config.toml
num_hidden_layers = 16
hidden_size = 128
intermediate_size = 448
norm_place = "pre"
init_std_o = 0.0274
init_std_up = 0.0274
optimizer = "muon_variant"
lr_mult_up = 0.716
decay_shape = "linear"
doc_mask = true
max_steps = 8227
Each number is 500 + 40 x the weight over its row's rms, rounded and kept within 0 to 999. Layers, rows and columns count from 0. Numbers have three digits each. The size before them is the row's rms in percent of the matrix's.

# layer 2 MLP down, 128x448, rms 0.181, rows 0-127, columns 320-351
102:512525441502452465505459460514463487545479583462573443534466505517524516495493475591408521511537
103:525511448501525492530505422509533488560502517468507501496525502477466513518520466473456574502385
098:535515564506568508505446481488558536529507428506491539531552491462553497538452488493515499456466
091:452504472623532546533490467490509508464446544485434431511544483428448523497465502533524544490504
105:524546493501523530568451498497530484472436604459547511561500419531532537519472499508511448480475
095:513483518475522542422469532488488518481521554494460522504551479479527493437503496521545495530588
093:494546500498477476467451428510552478513531556458484494453512513490509479541494481476445516447513
100:457460471554447527416472496448497481492428536546474540470596525506472443401531503457532469496516
102:448506379467550481559471538472496495502460388469417514488462520496528516467513498425489445521512
105:457552509552533477415487491474482494518532392536506528460486509561477481509489524504470434477513
101:544532497421534454509531488523491517489482590537534588505485472520568517565444496502441453486510
104:518421425488574442474521520484511567514565435511470558526488486440481475473512516489461508530493
098:484554485553478502535514502555552458471546453506498563450578489538495417564511465516529454506454
099:532559503507532510537506503466513473472527359537534425498427491560545469548510508562579456545488
104:474512498507484490524466582615464542430502438562485555425476507468482506489585499581579594505475
097:514516489553524484502548465493525448477532502526465390453481499542423545435534521462484569544501
104:486474434470450478600504498499443447507508462454494550546437446503539479481475505485538550539386
099:558542526534458570445469472493586518439495567501537425452469489529506449500561550437484463485484
097:537545429508469528534518526469490417474559413530430522473494529544521514497465504479507417470549
100:468475591527536481523519501537447479541519497447510500495508503442523499544426467516549567525532
106:515526528505542490479480512547523534517557553450502537469518483493481529522534480453487544479493
101:502529460539492418474422460585506484557509498547565545496420543495572511483519495560509517555494
098:503545511437429486422488533500533511478466563506433417509486487551474558417542521395392538557522
103:516459586472521452484421501466422581572513494485458472458480457510557494475516553510543479505500
095:539513491609520474430488537544472477507449471522511524548508509474441542555438490466515476473503
108:516503557534532542534502499497435486508449463541482520475484481496552521462483494521437569495497
102:501491554488544468498509501493567496515447442520619473519501507470490486442544508495466451507482
098:515451501434513546529471549509485563397563526513464551583461480492544463532451495483520501529501
098:516474559519529414437515521501507489544545515499500517485477504564611487479499490515509473502484
099:530468548460418482514535512473546489428454417535511519516522510521487500529474545438476481446470
105:498536533549500409460513492496453424494493504514472464494533433508417444498444470585553471633518
101:536461577525515515483551521518529540489555478525477443508497493539479487504521536521384389494541
095:535447497567513485517472504421471474481530441455462507521496481475542550497516501436433510466518
093:524442507495474513471447554484498483532511546479511525508469506466456526463437479463478535512498
102:525469497428485497436453627466485492479452489494458497534532468509438486498593529487482469430524
097:482542478485494443514505520449486535479448519573517548495513431441444426575457476466478527456527
108:479549464530452493556528532518429528503498486506536442445456500572468503465489535530445453468447
103:530507538414555515565458448451460514498505574562427497561513508541515451488516529495388490529453
095:497512433566515528600586478493546477458489493428496542566556565424470483474499489518525546471571
106:404472491425479447509520545555537510480456498489460578489504493456456445487497499472513549498520
099:496570560522538534471439470494546456461500459548509454470533567545499539569503544481531555532503
098:504525545503573545463542431477489517493621560423490539522526503521522623597505495473539505537455
101:452542450524517548571488527414493524526536515510477443495504461563521551522495503529440509489487
110:492508509467560484447498496488516482486516485562566462472493458523526519415511461487489603477511
095:501511499425512508469573504422490480556459511481442522497497536483496476565475497555534561481482
101:504504496507543556488515495548397494555505595438502567536509533494507462517514493481554439484406
096:497531507477451467497507426507566416577550436577531473567512566493465525548505446490475499533553
096:464497514488417536470607520497486471511454509482476475515514547460485537511444513552490485492389
100:560523522532525500410475537535523546565524371583509387505488531494572424550591523492546503567504
109:549502491442516455479493524510609518496464435508506540454513492550596559513532522535468562510509
092:517533514519540475519499422577417462476497502556500466522467527506482546576473492595558474445502
099:408538557503524454511502479549491463581547551584418486543525552477455478518522500498547495519452
100:582485553440440498428541498435537484447483468526501489485483557526596468490519561499514440492486
097:508559563506505553506572462463387500447556458451499499452526493445548469562485545499494546485469
104:492530502493541446481492460508572487451483534468504502549513515493548524502514481511484503510509
103:526546536500421497489537524496466420489476466453519497548572535525486523449515471584470476480479
095:476489523501521510490451490510570520501466547523500441531532442454546476483500492526596373535499
097:486532495504474547453448523552507464493439467508396499398518510493563517574503456436538529391552
097:454488469549502511542442475425538478565582541466466527543512502502564479585510469456483473463524
095:523497528502440505465490465573511510524508444592562433574500527486602491530465522456477472443531
097:467471514502556505481485509568433500572521578506504542440504516476478528424483501523547545482427
098:421433429479510476556481486547522501491529535488481485515525460529442507425517487473490529566558
099:471493430529501574527527410477479452528399519483473433482485496455511480533428496527497586561440
097:504554502598529491502475458496524471448589496529528476500440522500529529509461456471448469497544
093:503498561535463527470468465600533501586468520462507450532553505509548492472485470438500500581534
099:463531455491518486550469521514537509499487513459555490510445512472453493526494528511464575519503
099:510455520573491569514577453496519493475509435462550494473565531500488485472521473489568473463492
102:504522472476491459537430555443543461469521454513418534481469509487457474541534505559509451515574
101:502417536450498437540467518507472459500489561570517520482515529523503561496521497566456509467451
100:522490497487445468506514496518513491472436543507497454441474470520441397458444502489471519514521
094:499473536546470452429504592521453425536519536510510544492521500512475540470494546515597537482524
095:469511459495603568483501503570540582463568427470528494456526460511573505483505519490523505471515
107:465493484535504400484439488445469553488555485507428482480488395469510472552478462504508534486458
097:524455540421524508506578484422621593464482516454529483486525569518513502482522522465495528545512
096:495531494481496544492485454486493530593542511455505490544518500448462517477445481479505473498484
094:478490501517457561569515488526476508454433509504503500544514464523549540509501518494553543452457
106:521405485521450564486523478418496417513532461479551467547473522518567478436525522445508446492498
103:455508519499484525454495546555445439498496446453505485471556509516486519500527469389509488479522
096:488476464534490468530487501521536499392487496504451465455615517547527521544510544529493428534583
099:500488473501497511445506481493427567456491481515496471488459521488436438572483532492483526452555
100:538558496487540490500548458524503450509478486505526516477488473529538393492505497564478526360425
104:479509474445484544379533481490505548543536393380485489504497515467550533486482532510492427525498
115:490529434535503400594490482532543457432424518498525488505486478540444485567522454498502599510554
109:528507457480555550544515490455491509462485608492479568420473498540504555527586502538468456442456
109:491495496528483515422493520499535470481514405521536515473507485429520470542541494500486470524568
092:511501568479536456470485552497512459524453574544469461552475502512516525528490495551407433495540
102:588483525507440570523519464535546479454481527466524535546520516508484490431539505495516432487538
093:477516510492503525533540547488490501551496528520445533534522541440470508561496497531523428517447
089:472449497420478522537502461450449534530526561504511512533518438506494534428472497553506504496509
100:509473486431467511511501535436482492427509463476515528468534490495432523517448498474527490508455
100:509465500435540499563482584475483548526500520480534513467523474498522542538427510492504542567563
096:516512541527499506528504486496577535446522562565493581492535482579532529505492485487463506487515
102:530450526463424529527528495472587548496473504464509506500562493530470482531435495518497477510513
106:534457485520500509492500484529540509479586467525565551564460461411527502488457516543520491503478
096:490530551506560534473583471534490510578482523534457531522548473522474497527526517519520534560444
106:483454542523532517533512504569425461555456486536552533525479511513522525542549486503557544461503
097:437588469566532619503535498549519528462505469462485552463511539479412520518486494525507545492468
102:495409485452482415428516473456494572490494499424451461510507566411520494476533462532459534571441
092:472423493458484480491517570455503480477508544470524475524553525445446479455510496473515484443541
097:471485462450494462475519556504502493527493517514549466435493486458462493513497523479403437490579
102:533474464519493521479437480443482474499487511464499485498450474478525453511488503527480471482452
101:527459488496530522494518497562526549497482523607496515519514458527451510565476539491493432567457
099:445434490477492490534512521589512504395530477459434459614515482581424507576485505494514455509528
097:483510480465489573504477606416572466465507442463425456484497489501470486497495542480505552497501
104:562477484535552473488502448426488518548478535494549542480503528499472452465475528577517444577468
093:500471525470557449523477494563466561541495571426491494515469491528437553462473478495485438490508
102:528539496504473476538491438468458504487598441429501525463420493437535540467521513525499548558464
103:499478467543524455499488470439463589603471544508519455525477545506521476450486483495535494580447
105:498509449477439566488537470485539524573445525479458493492482530442510527424491531565548478454496
108:475444452486451531443470521493552518545520475507497455544459514525532525517574522450488522489535
098:496504476493521550516532520490512488487478579451466503522479491477564548426531501490544533510419
103:513585444463466534619541576500415436429480505546491498478507555527528484439513521470548554508530
102:612494459515498510533493508587505516563522534460554569547435504566456497486520508508504554404464
096:456479492503542444454483546513516586570490518487518484515508497506511473530503492485534534494533
096:500486491479511524530467452498462505504449393428483566540449521460555419474467502469508512514540
096:488519480528454479561483423565498475544471587514511528568496555492461550455513508514488525587469
098:540507432480471507531509499418558510514522516549437572416565504503434440482530507451452423426558
104:504484518505580430499562517459459546517464476508563599524456481532413568451497499513559528478448
100:474471563551491558515477517480498486449380487514568515430484442472479466550515504472538563506576
100:563563515486464463508495578505433538448457488507466483461547522488513546561538501438561458554481
100:493413534533484479475516451566525520493531437498540437421439523534429449517487488453458480512536
100:417513473467419544569501534484500473466486514576461494510496476494437494499469505460518539500525
098:468527539510501494494493557501487487507537578466601474440500482536521505543484481522536449443541
101:497435528469508473545519503522449518404501522508584547465532479540536508494483438546509457376506
102:540520541526434493468462490484461535541518513484487471535457496475531537385526415594503522546558
107:497460476513461512515504559514445427477571517506468458530512509529406540439506498456430472560481
097:539477515540493465458495484478421565529520494533545445481491540492503486418472452497481503492510
098:391549540525467545523544535502471491464461470535502463500405469484477471508523474437503547452587